Weights of a small GPT-style language model, trained from scratch on English Wikipedia: 9 layers.
Each number is 128 + 24 x the weight over its row's rms, rounded and kept within 0 to 255. Layers, rows and columns count from 0. The size above them is the row's rms in percent of the matrix's.

# layer 3 MLP up, 1600x320, rms 0.0733, rows 1023-1075, columns 192-255
size [ 99  96  98 108  96  99  97  98 100 100 110  98 113 105  99 106 102 103  94  91 101 101  93  96 103 103  96 103  94 102 102  89 105 101 100  93  98 102 104 101 101 100  92 104  91 101 100 100 106 104  99 103 112]
[[161 122 114 118 155 130 122 102 153 119 122 158 185 139 116 137 125 124 146 109 124 133 114 140  99 139 156 142 150 164 139 125 160 126 156 111 154 154 122 115 164 154 142 115  95 145 100 149 101 130 132  90 135 153 168 107 119 102 121 151  87 133  85 126]
 [118  96 114 106 116 136 140 126 121 151 180 130 146 112 116 111 137 153 107 133 147 118  75 116 184 115 116 103 117 106 148 130 136 127 136 133 103 184 141 110 155 103 135 150 112 113 175 107 100 129 135 120 103 151 106 164 122 126  80 110 121 102  78 134]
 [ 97 149 144 150 128  97 115 111  93 130 145 179 117 114 114 144 122 140 109 104 110 134 118 108 108 177 140 144  93 122 126  89 131 106 134 113 127 108 116 132 109 143 149 129 136 115  93 121 109 163 118 111 124 136 141 165 115 148  95 117 129 136 127 127]
 [ 84 104 148 176 110 142 141 117 103 105 145  92 107 111 112 190 117 147  99 184 136 136 120 128 135 143 151 167 127 166 143 121 133 128 102 124 119 116 156 146 113 109 143  85 141 127 168  83 137 124 116 145 147 138 141 176 129 118 139 163 116 137 149 113]
 [180 144 196 132  86 139 136 157 118 187 114 151 109 105 118 153 113 124 127 126 132 106 136 112 110 123 164 155 137 128 137 131 100 113 103 158 145 133  96 112 138 158 111 124 170 165 126 104 154  99 147 118 115 178 149  97 122 134 125 145  91 135 149 125]
 [129 129  93 102 163 108 129 125 147 105 102 145 130  93 131 124 127 143 128 156 122 109 135 158 164 107  91 139 124 106 102 123 125 136 137 130 132 111 144  97 140 121 155  89 135  85 162 129 129  98  96 169 103  92 135 108  78 111 107 126  89 101 147  91]
 [129 100  96 113 124 159 111 138 151 111 152 110  91 129 119 160 114  91 154 118  93 101 130 100 140 119 125  97 119  84 135 155 130 105 119 136 132 122 131 126 106 110 127 150 118 136 112 116 140 142 131 100  98 168 106 112 110 121 141 123 164 112 132 157]
 [141 103 173 118 146 144 119 134 118 153 157 126  90 112 150 106 103 137 114 148 139 143 160 148 131 124 147 128 163 107 122 157 131 104 146  83 135 142 147 136 132 139 109 157 116 134 126 137 107 162 179 134 134 156 113 148 188 117 122 140 143 148 121 104]
 [105 159  80 146 132 105 143 128 158 139 145 133  93 159 144  75 134 114 127 162 151 107 123 144 141 100 117 144 109 100 130 100 144 129 158 151 132 111 122 111 146  95 105 123 136 111 108 148 149 172 102 180 126 105 146 147 117  93 129 144 134 105 125 112]
 [121 109 111 115 162 148 131  80 133 112  94  88 121 156 170 139 148  97 133 118 135 138 125 122 104 111 133 116 114 144  92 115 160  96 148 133 157  87 137  80 103 141 110  92 146 184 152 113 148 123 134 142 161 120 122 154 122 141 141 125 105 134 123 140]
 [132 137 124 106  98 129 104 171  76 143  99 126 121 139 106 115 129  89 105 112 125 117 111 130 128 115 141 104 122 121 180 185 125 128  99 169 177 105 127 145  93 102 163 105 130 103 146 157 163 139 124 106 144 144 163 128 179 136 139 163 107 137  99 114]
 [160 140 119 127 153  91 149 130 166 144  99 120 121 163 129 167 109 129 137 165 164 131 108 152 155 154 102 163 130  72 163 117 134 149 142 112 138 124 135 116 141 138 163 176 178 144  87 172 146 123 143 161 142 110 146 132 202 114 136 129  78 112  85 118]
 [124 144 121 121 146 125 114 124 130 131 115 100  95 136 154 113  77 141 107 103 185 166 124 133 129 125 108 127 140 150  90 164  83 157 143 122 160 121 111  85 138 135 164 170  95  72 119 159 112 114 135 149 105 138  97 138 137 138  92 117  90 105 137 177]
 [139 133 110 135 175 151 112 102 136  56 132 110 123 114 132  58 145 113 142 145  95 147 178 134 133 111 103 153  63 121 115 123  68 138 132  74 129 135 162  97 117 156 184 107 137 104 116 105 114 138 171 120 118 136 121 138 117 117  78 104 123 138  91 141]
 [116 128 121 139  98 184 137 119 112 142 119  80 110  99 108 119 113 119 139 170 113 121 148 109  94 112 131 149 126 149 125 138 126 136 172 161 155 130  81 134 128  81  84 132  97 121 102 122 151 111 137  96  89 144 159 131 152 180 129 132 143 153 111 165]
 [119 153 119 177 125 113 115 129 129 126 132 167 145 105  89  91 124 113 149 103 127 125 114  89 140 151 155 123 119  86 152 141 133 154 118 117 139 133 166 112 142 125 116 115 163 125 139 170  93 167 144 152 119  75 133 102 118  69 182 139 103 126 136 129]
 [ 74 149 150 146 145 137 132 130 149 132 185 103 112 112 172  83 153 149 114 133 125 170 142 133 148 102 112 123 132 136  76 137 152  99 122  89 136 131 108 129 120 100 121 118 117 109 132 128 155 116 123 135 106 150 133 158 150 113 115 126 128 140 111 151]
 [105 117 125  96 173 115 137 159  93 164 120  93 129 167 124 120 116  99  96 141 105 152 141 141 110 141 122 182 129 172 109 166  89 123 112 151 176  85 128  99 123 137  89 159 113 152 106 153 122 140  81 110 117 114 130 114 140  95 150 127 162  96 129 129]
 [106 123 142 157 129 122 110 133 114 109  97  97 116  90 147 122 120 116 176 150 166 182 137 115 177 139 168 103 146 100 181 128 133 156 118  82 140 116  96 126 113 116 114 157 109 133 155 119 156 104  93 122 169 177 151 123 129 112 126 159 155 141 145 167]
 [110 128 130 134 114 103 169 157 136 163 126 114 103 129 136 185 131  75 163 120 149 137  89 133 128 125 132 152  91 126 160 100 151 126 137 187 116  71  96 114 132 161 161  89 121 127  96  81 116 108 141 113 128 150 165 168 154 130 136 131 122  88 145 132]
 [142 120 146 157 132 145 106 124 162 163 148 106 141  83 158 130 139 102 144 151 134 140  92 119  67 127 138 130 131 107  86 189  95 137 120 147  88 126 133 170 114 123 140 122 144 106 135 130 131 109 135 131 145 118 127 121 128 121  84 107 119 127 168 129]
 [128 130 151 156  92 147 159 130 126 133 124 167 133 103 130 150 133 133 126 146  97 108 130 135 166 121 178 129 109 139 143 140 143 154 134 167 138 125 101 120 137 146  98 124  98 152 167 186 130 147 144 179  92 162 116 115 119 137 148 149 153 137 103 162]
 [145 104 155 129 112 136 145 128 101  96 162 120  80  97 105 135 128 176 104 151 151 109 142 125  99 102 144 113 121 129 156 119 141 144 126 145 111 153 173 165 157 119 123  99 164  98 156 137  67 140 126 134 127 113 153 105 152  90 120 133 106 132  96 129]
 [150 143  99 111  75 147 154 164 117 134 120 122 113  88 129 128 154 178 184 100 131 129 102 118 108 148 189 101 145 120 118 125 148 141 122 130 129 103 139 119 116 137 132  96 118 154 109 124 199 112 103 109 149 125 163 121 143 127 130 144 115 146 113 127]
 [164 106 101  90 114  92 137 149 147 110 132 121 116 156 146 155 148 117 100 102 120 116 151 158 134 122 135 112 156 126  91 124 148 122 122  98 127 162 163 142 106 130 107 112 113 155 117 110 143 132 108  83 143 103 139 134 125 111  95  98 119 122 102  79]
 [100 125 132 124  81 123 104 157  79 145 105 111 102 120 186 156 112 147  67 125 154 144 102 122 106 141 174  96 134 146 111 138 104 124 122  88 135 157 105 118 123 150 137 139 117 135 127  69  97 121  94  92 138 138 142 147 131 129  99 114 118 133 132 126]
 [143 115 116 106 114 139 130 129 131 150 127 157 117 124 165 187 189 114 120 157  86 149 130 136  84 120 101 147 118 100 137 116 142  80  94 143 124 120  81  97  95 207  97  56  93 152 139 149 146 127 109 153 122 123 126 101  66 121 128  93 108  85 115 105]
 [110  87  80 103 133  86 159 125 100 145 134 139 131 103 121 128 104 145 154 172 171 114 120 113 137 126 144 137 127 122 135 109 156 147 115  82 145 124 121 158 139  79 114 146 143  77 150  97 118 140 113 125 102 151 111 128 114 125 122  90 123 137  79  98]
 [113 171 165  71 113 127 123 156 124 124 118 120 164 112 164 160 121 134 109 129 111 158 132 115 112 125 127  93 131 117  78 165 112 107  83 122 124 172  59 117 185 131 113 130 103 112 109 105 157 105 146 164 115 140 173 157 134 111 157 135 158 161  97 121]
 [157 131 106 151 107 182 116 105 143 129 147 145 142 117 127 137 105 106 135 132 134 116 103 134 130 140 139 111 125  62  90 127  92 120 135 166  70 156 104 119 118 146 104 144 174 123 123 148  98 139 119 156 138 110 113  92 106  99 153 112 161 143 157 131]
 [101 163 133 111  91 116  92 136 104  88 137 149 199 108 124 166 130 135 188 131 152 165 108 133 114 100  97 126 108 144 156 117 129 136 108  99 152 130 168 110 123 151 123 107 148 116 161 139 147 112 127 118 121 109 141 124 135 133 118 134 130 124 117 141]
 [121 146 144 175 113 125 107 159 125 123 162 184 166 122 152 143 125 115  97 137  91 172  99 122 112 126 164 137 143 115 128 133  91  98 106 115 129 117 156  86 142  99 127  89 142 153 130 152 167  97 119 119 133 144 115 162 121 105 157 114  92  99 117 133]
 [124 100 102 137 105 114  99 121 135  77 158 146 163 111 156  73 113 166 151  98 121 112 138 164 113 120 136 129 126  84  89 145  95 114 134 161 104 123 102 123  90 125 153 122 153 144 106 109 187 108 173  90 132 138 117 135 165 171 117  98  81 107 111 149]
 [122 138 113 139 134 124  84 111 135 173 144  99 145 146 130 114 147 144  99 188 143 146 143 152 116 111 158 135 123  79 101 104  89 140  99 129 138 119 110 139 132 144 115 110 144 153 129 123 113 129 128 109 117 123 155 159 123 131 122 119 110 137  84 115]
 [135 117  75 128 106 118 158 142 131 127 139 116 113 134 175 151 105 112 120 112 135 109 132 127 128 120 135 109 149  81 128 124 104 112 118 105 129 142 164 126 150  85 142 145 155 105 148 103 120 156 116 182 127 126 100 124 136 117 140 130 130 126 118  97]
 [123 111 131 145 166 161 144 134 113 158 132 107 154 117  91 143  97 123 134 101 104 148 101  94  79 138 120 106 127 164 106 165 133 122 138 163  89 147 163 131 115 121 118 126 157 111 150 143 161 135 101 165 137 101 161 144 158 133 127 116  97 145  99  80]
 [146 163 142 133 112 128  85 123 150 113 109 158 139 143 118 147 100 134 133 129  86 105 137 130 154 100 128  94 145 142 123  98 152 104 116 138 109 114 132  80  92 105 116 142 103 109 143 115 101 103 161 119  97 157 147  95 141 143 145 158 172  94 117 165]
 [113 104 153 106 105 162  58 114 138 120 151 149 151 163 135 115  73 130 165 126 132 125 100 134  88 106 158 126 120 163 151 120 158 105 136 150 159 139 166  96 113 116 105 158 155 145 101 121 134 171 106 101 116  99 149 147 138 135 115  88  97 143 105 144]
 [142 111 117  88 123 107 126 118  98 107 133 127 112 134 192 118 105 149 112  98 104 133 139 175 136 133 156 127 149 127 120 115 111 118 115 144 161 124 119 137 143 118 108 168  86 159 101 139 159 132 128 119 131 180 143 143 121 183 106 153 146 118 101 104]
 [149 117 127 164 161 104 131 131 147 140 123 130 125 156 119 139 104 158  89 114 128  94 132  96 127 124 154 155 163 136 122 100 116 122 156 149 134 161  87 161 140 146 130 185 119 160 144 130  92 155 123 114 114 152 126 159 187 145 106 129 158 134 112 121]
 [148 152 132 103 104 129 121 159 157 109  98 145 155 109  87 112 131 141  84 133 115 112 127  99 131 124 131 147 154  82 143 162  84 113 160 101 125 158 142  85  96 137 142 139 157 161 127 140 128 159 159 130 148 154 120  91 113 127 108 160 138 135 175 127]
 [129 131 101 149 144 164 163 138 106 129 155 152  95 161 172 153 152 103 128 122 179 104 138  72 128 118 141 187 125 127 150 129 122  75 154 147  92  76 134 159 122 145 114 106 124 115 141 108 147 134 138 142 111 104 121 121  98 121 150 132 170 155  90 159]
 [148 124  95 148 136 124 130  89  96 148 150 134 130 112 133 118 137 132 157 115 172 150  98 150 121  79 110 150 102 132 158 136 140 127 144 145 116 160 110 157 115  91 120 108 131 105 131  83 154 153 146 106  81  64  75 107 113 128 136 138 148  97 117 123]
 [126 170 126 136 150 125 176 134 145 126  90 113  91 107 113 135 123 119  99 101 123 151  96 126 144 133 156 116 148 155 113 188 110 124 124 132 133 125 124 108 111 168 143 102 137 139  83 136 106  82 110 131 144 130 135 132 111 126 149 104 170  96 151 166]
 [128 120 123 153 120 162 155 134 129 144 122 174 113 114 100 146 148 174 144 152 137 137 143 123 137 166  94 152 133 117 100 116 134 133 158 145 125 113 108 118 104 119 107 109 120 139 106 121 167  87 185 160 147  99 148 207 156 133 110 100 130 119 131 126]
 [135 170 131 187 127 140 181 103 177 153 162  75 138 125 119 131 157 118 131 157 112 136 108  88 125  93 149 148 129 117 181 152 140 122 102 140 108 146 138 112 134 160 161  97 117 134  87 148 141 120 122 126  98 109 115  93 126 168 139 125 186 127 138 151]
 [135 109  98 101 124  78 150 130 122 126 185  70 127 125 168 155 109  95 147 135 113 130 107 129  99 109 121 145 114  91 121 130 109 107 178 152 129  98 123 157 142 131 108  93 138 109 163  97 135 121 151 119  83 110 165 161 114 132 127  85 105 106 137 139]
 [132 147 150  99  86  98 177 145 134 121 145 138  81 168 144 130 113 145 132 132 101 125 110 126  79  85  96 171 121 153 127 168 167  91  98  97 147 128 136 114 123 130 112 128 109 100 135 177 135 111 135 108 111 120 116 108  85 138 151 142 149  99 127 122]
 [118  90  85 131 139 167 132  69 120 146 120 112 130 160  84  96 157 137 157 122 125 110 140 105 109 155 178  89 128 166 149 149 111 108 126 137 167 121 105  89 133 100 140 144 131 112 136 127 121 119 132 140 124 138 111 135 149 147 109 149 153 155 140 124]
 [163 166  98  74 127 148 119 113 126 156  81 128 120 173 138 108  88 127 126 140 148 120 141 108 137 105 166  92 142 148 107 157 105 126 103  76 126 110 136 141 125 152 160 119  97 150 127 143 116 144 142 141 153 165  95 101 164 132 136 105 154 105 168 156]
 [118 117 158 172 126 146  68  76 132  64 115 126 112 120 140 143 139 149 145 130 138 149 147 125 152 122 132 100 116  89 148 131 148  83 141  97 116 119 141  97 123 114 112 140 118 118 114 177 105 153  92 178 116 121 135 134 123  89 142  87  90 124 152 145]
 [147 137 117 134 102 160 151 157  87 158 129 130 126 118 154 144 137 127 135 172 153 118  84 117 160 104 106 177 118 156 154 125 123 144  85 101 117 104 110 145 113 140 125 150 142 110 144 137 152 147 136 162 123 118 135 146 116 117 128 153 113 114 123 105]
 [144 143 138 104 106 111 115 129 137 115 100 136 102 137 134 137 212 114 146 111 114 140 140 135 119 120 160 133  90 138 169 129  94 132 102  77 139  94 110 110 121 116  99 145 108  85 152 132 117 120 131 129 123 157 108 139 166 152 142 142 174 122  77 142]]
# layer 3 MLP down (transposed), 1600x320, rms 0.0308, rows 1023-1074, columns 192-255
size [ 97  99  98 101  99  98  98  96  99 105 113 101 113 108  98 102 106  99  95  94 111 105  92  90 104 107  97 111  96  98 106  89 101  97 107  96 103 104  92  96 102 102  96 100  88  94 100  98 106 104  95 105]
[[101 131 123 117 119 139 142 130 116 133 145 114  88 129 101 131 135  74  94 183 145 113 106 106 162 101 104 138  92 143 147 147 110 121 127 121 131 117 113  96 115  98  97  88 165 115 145 127 125 101 102 127 126  98 125 144 120 122 105 157 139 133 146 134]
 [105 144 135 153 130 116 125 141 105 101  87 132 107 115  98 139 124 117 122 107 110 111 186 146 112 133 124 152 113 147 113 115 107 104 128 143 125  67 141 138  99 151 111 142 127 123  83 119 152 108 149 152 153 109 146  97  95  99 154 128 135 180 174 139]
 [139 120 137  93 140 134 120 142 145 143  97  97 107 150 147 103 137 132 113 158 138 146 111 133 156  79 122 155 157 133 133 158 119 166 161 148 120 142 169 132 178 151 125 119 106 128 172 157 131 120 108 112 120 152 122 145 120 132 140 132 112 133 179 125]
 [137 141 140  67 145 150 116 117 148 137 120 130 126 117 128 103 126 110 147 106 109 112 166 102 137 111 108 137 105  82 153 153 143 138 140 147 176 108 126  85  97 113 149 157 108 129 155 156 102 149 119  98 106 107  89 143 116 140 128 109 134 108  86 148]
 [100 131 120  96 156 105  84  60 100 113 104  88 165 140 181 125 139 172 104 138 127 140 132 133 140 144 165 104 110 145 142 137 164 105 162 142 104 135 145 162 126 108 102 160 107 126 155 140  93  87  85 142 122 101  72 123 103 106 118 122 118 127 111 149]
 [138  92 164 106  68 141 115 125 104 133 140  74 132 145 109 104 126 140 157 105 116 117 142 116 125 140 160 141 121 168 142 118 161 123  79  88 107 147 102 180 162 117 130 129 108 137 131 122 153 132 150  99 142 112 103 116 160 121 102 156 167 126 101 169]
 [143 145 172 148  97  94 120 126 144  82 117 140 142 151 172 126 114 149 132 139 167 115 120 120 100 121 133 139 151 160 117 140 122 160 102 130 124 154 116 173 156 122 122  98 104 123 111 141 111 119 129 121 136  65 127 140 130 113 149 142 107 146 119 101]
 [146 118  78 133 110 145 139  99 128 103 102 140 155 141 133 190 150 113 148  82 120  83 115 119  94 159 141  94  99 139 140  94 139 139 131 163 106 108 132 122 132  77 135 117 140 111 141 110 146 118  94 119 103  89 139 129  86  99 110 144 101 123 139 157]
 [128 124 122  72 122 131 166 134 133 102 123  92 144 114 134 156 137 132  86 129 140 112 146 137  86 116 119 177  77 125 117 144 121 113 124 134  70 129 127 170 164 139 140 166 122 152 152 119  88 109 142 107 132 133 115 126 136 142  98  88 145 118 142 151]
 [150 160 130 161 116 115 134 179 126 151 175 150 144 118 101 112 118 159 134 160 100 115 126 122 130 167 144 120 167 116 154 147  82 151 128 118 126 133 127 193 135 151 142 134 109 118 109 143 131 107 119 107 138 133 144  88 101 112 121 129 146 139 172 143]
 [117 140 113 145 142 146 119 119 113 149 109 144 101 114 108 137 118 125 149 142 142 141 112  96 130 126 138 139 138 103 105 100 170 135 135  71 159 131  82 126 166 135 113 131 131 129 134 116 184 179 132 165 107 127 118 132 124 142 147 105 114 127 137 132]
 [126 193 160 112 121 160 129 118 107 138 154 133 145 109 114 116 138 100 140 126 106 105 124 104  84 126 165 114 138 176 104 154  92 121 103 128 137 129  90 116 101 125  88  87  79 102 167  93  86 147 125 100 132 119 101 133  77 108 112 145 180 113 170 103]
 [130 154 123 114 156 140 150 118 123  81 116 139 144 145 134 125 189 141 145 149 105 121 146 130 112 125 140 111 163 106 146 110 173  82 111 143 101 140 133 167 116 121 125  79 140 163 159 128 119 173 108 130 105  83 174 113 116 154 131 144 144 136 115  83]
 [127 143 121 112 118  90 142 132 152 173 117 145 134 139 109 173 147 149 137 126 118 105 102  96 129 191 142 123 143 144 128 144 160 149 156 122  91 132 124 130 110 105 171 130 103 147 153  98 144 119 138 155 175 112 148 128 100 122 168 102 146 136 143 140]
 [157 117 174 111 123  99 113 154 125  97 135 112  92 122 163 145 143 120 136 109 113 137 123  96 122 159 122 109 159 112 115 139 104 137  71 144  69 104 147 136  83 138 168 124 147 142 132 121 143 124 129 108 134  82  95 141 111 106 144 111 108 116 118 148]
 [139 112 147  98 162 143 143 107 154 139 123  72 120  98 168 159 123 161 105 117 135 152 124 109 108 112 106 126 117 159 117 121 123 108 163 117 127 126 117 143 115 141 157 139  82 119  97  67 144 106 123 109 141 183 137 139 116 161 107 114 142 141 130 127]
 [ 89 105 159 158 117 123 146 129 115 106 118 127 162 145 124 148 111 132 122 157  97 106 100 144 118 147  67 111 114 150 149 131 128 113 147  88 106 119 188 120 134 141 102 157 132 109 115 117 110 168 144 114 100  91 117 162 113  97 113 123 126 114 162 138]
 [111 161 139 144  90 145 112 117 144 122 127 188 115 108 132 131 144 160 162 106 137 109 126 131 129 119 142  84 114  87 134 109 194 135 151 125 101 157 125 141 139 126 168 123 129 103 149 129 130 147 161 126 141 120 137 112  98 121 148 127  81 151 132 133]
 [115 133 159 136 117 139 138 112 141 183 119 138 127 161 134 108 142 129  56 132  96 101 118 116 121 102  76 170 106 106  87 130 121 115 150 183 116 117 118 130 120 124 109 128 153 120  88 123  77 129 160 117 107  86  91 162 143 148 136  89 108 103 134  98]
 [114 141 128 127 177 182  81 103 140 113 150 119 167 125 108  98 135 138  74 144 110 140 177 152 128 137 127  92 189 162 102 165 111 123 120  86  98 168 127 126 113 125 114 184 151 111 143 161 137 119 122 169 153 106  72  71  90 109 105 120  96 146  95 118]
 [118 155  93 149 128 102  68 145 123  99 115 164 125  93 114 123 134 145 124 135 142 152 115  76 139 135 136 130 128 145 140 106 123 127 137 140 126  82 123 111 147 132 123 142  83 133  94 142 122 149 161 141  87 117  91 132 101  94 166 114 132 161 134  98]
 [151 116  63 134 141 137  97 130 148 147 113  91 111 158 123 141 106 127 126 115 144 157 144 147 131 102 125 150 114 107  83  99 128  98 122 111 128 135 137 129  92 111 175 127 159 146  79 109  83 143 126  79 142 122 125 109 138  96 102 105  92 102 133 113]
 [116 130  79 116 128 135  94 132 151 146 101 126 158 131 122 126 130  82 139 142 113 121  88 147 131 151 114 145 148 154 127 125  99 121 112 121 152  88 106  96  95 125 119 157 106 138  97 114 161 137 120 127 139 115 108 136 110 137 134  97 133 118 149  91]
 [134 123 147 155 175 106 120 120 123 141 106 134 129 142 117 150 113  53 113 151 122 124 138 173 121 136 115 133  74  98  89 135 114 117 137 119 106 160 119 138  97 141 117 157 143 109 133 108  73  65 117 129 112  96  68 139 126 120 132 123 165 108  99 136]
 [136 119 102 175 145 159 156 126 139 162 134 141 127 138 118 122 100 174 147 120  98 142 111 154 132 108 157 150  91  92 117 117 131  76 153 139 121 112  98 136 128 115 135 127 173 119 166 105  79 126 170 145 137 143 105 111  70 175 163 117 139 118 102 133]
 [184 152 125 103 152 116 105 110 129 155 144 133 125 168  86 142 111 129 140 129  94 126 142 132 136 124 104 146 116 127 101 105 131 112 139 110 110  96 149 126 102  81 135 121 131 163 172 126 138 116 138 115  73 112 167 175 137 100 144 139 155 110 124 118]
 [139 137 167 138 161 126 122 126 143 104 119 117 168  99  93  53  81 149 131 103 185  95 132 128 146 126 153 119 123 112 123 133 117 133 180 106 111 178 164 157 172  61 154 173 167 124 113 109 134 100 156  85 114 124 133 169 164 157 130 160 142 171 117 132]
 [119 164 133 126 128 137 124 146 136 118 106 157 134 130 101 153 140 170 130 118 129 128  97 156 139 115 159 115 137 134 131 126  63 136 108 140 149 152 109 117 120 137 121 114 109 127 112 142 107 135 145 123 140 150 164 131  96 156 110 121 116 106 162 108]
 [148 107 159 166 151 153 156  87 108 170 114 113 117 125 125 114 116 110 128 145 160 150 148 112 129  93  80 164 139 111 172  83 148 160 150 145 119 111 137 117  98 134  87 117 125  73 135 140 140 119 152 110 150 124 102 153 118  98 145 112 137 136 162 129]
 [109 122 152 122 117 110 181 155 139 123 118 141 111 155 118 123 140 160 143 151 100 152 116  99 141 124 121 137 152 176 169 150 138 135 112 108 187  97 154 129 150 118 165  99  92 146 108 121 129 151 149 133  97 126 121 123 151 150 102 141 114  98 109 153]
 [142 111 129 155 141 125 175 113  83 146 142 156 110 147 133 120 154  98  79 133 138 126 127 134 143 157 159 139 154 130 126 149 138 155 135 157  91 129  91 159 134 102 110 153 112 170 126  99 105  98 172 141 158 139 143 169 147 152 156 153 108 170 107 111]
 [115 115 126 136 145 139 135  88 104 114 122  81 129 148  97  87 114 115 158 132 157  95 146 120 116 142 130  96  87 111 111 111 132 159 136 165 146 169  74 150 109 139 163 143  85 128 120 129 153 145 133 148 118 109 149 123 149 147 114 163 155 164 145 127]
 [ 86 156 130  89 158 108 170 134 134 166 135 114 114 169  84 185 141 181 137 124 117 135 137 138 132 148  86 155 105 111 140 104 107 155 129 103 110 132 139 161 143 155 124 127 142 113 136 144 100 146 123 150 164 125 169 105 109 107 125 156 145 139 139  99]
 [152 121 170 112 115 110 162 135 120 120 101 168 132 103 106 158 130 113 159  88 132 147 116  97 125 121  95 110 122 139 141 144 148 137 155 139 166 150 149 137 156 115 124 151  94 116 143 139 145 132 136 144 127 123 123  69 125 102 126 137 164 143 169 131]
 [ 96  83 168 134 116  97  93 115 148  95 123 169 170 142 136 127 143 161 128 127 138 142 140 105 131 101  80 166 163  87  83 130 141 131 105 101 126 131  74 152 101 193 125 104 120 169 176 149 122 143 123  93 112 160 154 138 148 142 150 156 127  88 142 149]
 [135 129 126 111  97 110 106  97 139  98 137 141  99 124 176 113 172 113 147 143 154 132 126 147 177 151 133  99 113 106 158 128 119  94 122 108 178 114  93  97 121 138 158  98  95 132 119  86 112 100 150 116 107 151 111 122 101 116 124 157 155 115 135 161]
 [119 124 138 121 186 115 144 106 143 154 142 108 125 109 120 147 158 113 125  90 155 100 121 129 121 139 140 162 109 171 112 110 119  83 125 159  88  84 138 119 140 100 119 142 118 177 125 162  98 128 128 125 147 151 109 111 169 125 105 173 103 146 154 119]
 [168  85 123 129 165 130 157 140 132 158  55  80  93  94 169 118 138  96 107 138 118 140 130 120 106 107  72 124 172 130 110 107 128 162 121 137 105 117 100 147 112 143 155 130 106 169 143 157  95  94 153 142 117 144 136  86 143 163 163 112 132  89 166 144]
 [133 176 147 174 131 135 126 117 153 110 143  90 173 126  66 172 156  81 157 136 125 123 115 100 129 103 102 108 112  91 151 131 138 134 134  92  97 118 134 121 108 111 135 113 160 113 136 114 129 129 101 149 119  90 141 119 140  79 157 110  96 145 133 145]
 [ 92 123 139 100 102 133 115 130 111 157  89 137 110  86 138 112 154 129 151 134 130 158  92 141 154  97 126 120 132 116 128 160 122 160  86 111 156 120 126 100 175 161 148  87 147 118 122 122 135 101 155 128 132 122 115 112  74 151 137 155 118 134 121 152]
 [120 120 118 138 180 161  98 125 101 124 170 136 114 163 171 151 111 132 158 175 105 145 143 159 184 147 110 113  70 144 156 117 124 150  94 117 111 103 134 112 148  91 135 107 138 120 111 124 148 109 165 109 119 127 142 120 146 137 172 123 149 146  91 146]
 [111 159 130 126 132  98 114 132 130 111 106 103 150 127 121  95  94 143 126 127 108 138 154 139 121 128 114 106 121 121  95 114 152 150 119 111 157 152 126 108 159 112 145 125 122 157 137 151 120 142 146 132 167 140 157 128 136  98 103 117  92  87 142 124]
 [115 138 117 114 119 143 133 157 141  96 123 114 136 133 137 144  67 120 107 113 129  92 164 116 130 161 155 124 169 123  87 152  88  99 103 114 100 116 124 101 144 181 145 146 131  83 115 149 136 104 103 160 132 159 190 144 118 131 131 160 122 133 101 111]
 [106 125 141 119 124 144 116 118  84 120 126 142 177 124 110 137 150 117 141 138 101  83 170 132 148 141  79 138 107 107 117  77 135 162 107 140 105  92  94 133 132 114 136 149 134 122 163 127 139 146 120 118 107 133 141 138 117 116 124 158 103 120 121  86]
 [131 126 144 113 134  72 107 125 120 126 172 107 134 176 136 143  82  82 102 111 147 101 122 104 118 111 141  99  98 128 123 152 100 126  77 110 156 144 142 106 137 126 152 157 134 106 118 130  79 143 103  82  88 155 125  46 113 166 136 137 146 141 154 127]
 [129  92 110  87 143 121  92 126 103  62  96 163 116 121 136 135 139 109 106 135 173  86 121 168 112 134 111 115 149 154  85 112 123 129 159 109 162 106 136 167 118 105 133 122 119 119 152  96 172 126 139 131 136 132 127 168 130 104 111 115  90 140 105 139]
 [104 105 157 130 132 184 136 110 140 108 101 163 112 162  57 123 144 134  99 129 164 130 146 116 138 158 148 129 156 152 157 130 143 103  98  86 151 150 129  97 159 121 139 130 159 178 104 175 133 132 121  86 126 155  89  93 132  85 140 176 119 156 128 133]
 [ 93 105 134 149 154 166  91 115 127 124  98 112 174 110 107 110 156  97 151 128 130 107 156 144 158 140 172 102 140  88  99 105  87 147 175 157 109 119 115 157 128 144 117 107 124 148 108  85 110 124  97 154 174 122 109 149 161 110 101 127 144 152 150 124]
 [109 120 136 194 130 114 153 154 164 138 147 111  72 119 172 149 111 126 102 164 105 184  75 115 146  76 109 170 142 154  99 139 147 144 118 122 110 116 106 146 118 114 106 144  58 149 155  91 129 150 110 126 112  99 111 108 106 128 135 126 111 138 118  99]
 [139 131 119 159 151  91 167 109 127 103 137 153 131 129 140 129 167 173  97 123 135 167 100 147  89 149 163 160 111  96  98 112 173 103 143 144 111 143 159 109 178  95  78 128 151  97 160 127 134 139 108 183 134 105 113 152 124 136 114 138 125 149 155 128]
 [155 152 100 116 139 136 141 165 123 202 159 150 154 106  90  92 143 138 124 112 140  86 115 130 134 124 113 142 144 197 108 154 136 162 149 134 136 125 139 141 129 109 162 116 123 116 145  54 178 126 166 119 161 161  94 110 128 143  97 151 170 112  99 141]
 [163 110  96 152 177 116 110 179 115 102  87  96 112 100 140  94 113 118 122 116 107 117 105 141 149 122 141 117 174  93 157 147 123  97 131 123 156 135 106 111 126 138 135 128 138 121 121 153 123 118  94  87 154 127 125 131  63 165 127  86 127 133 118 151]]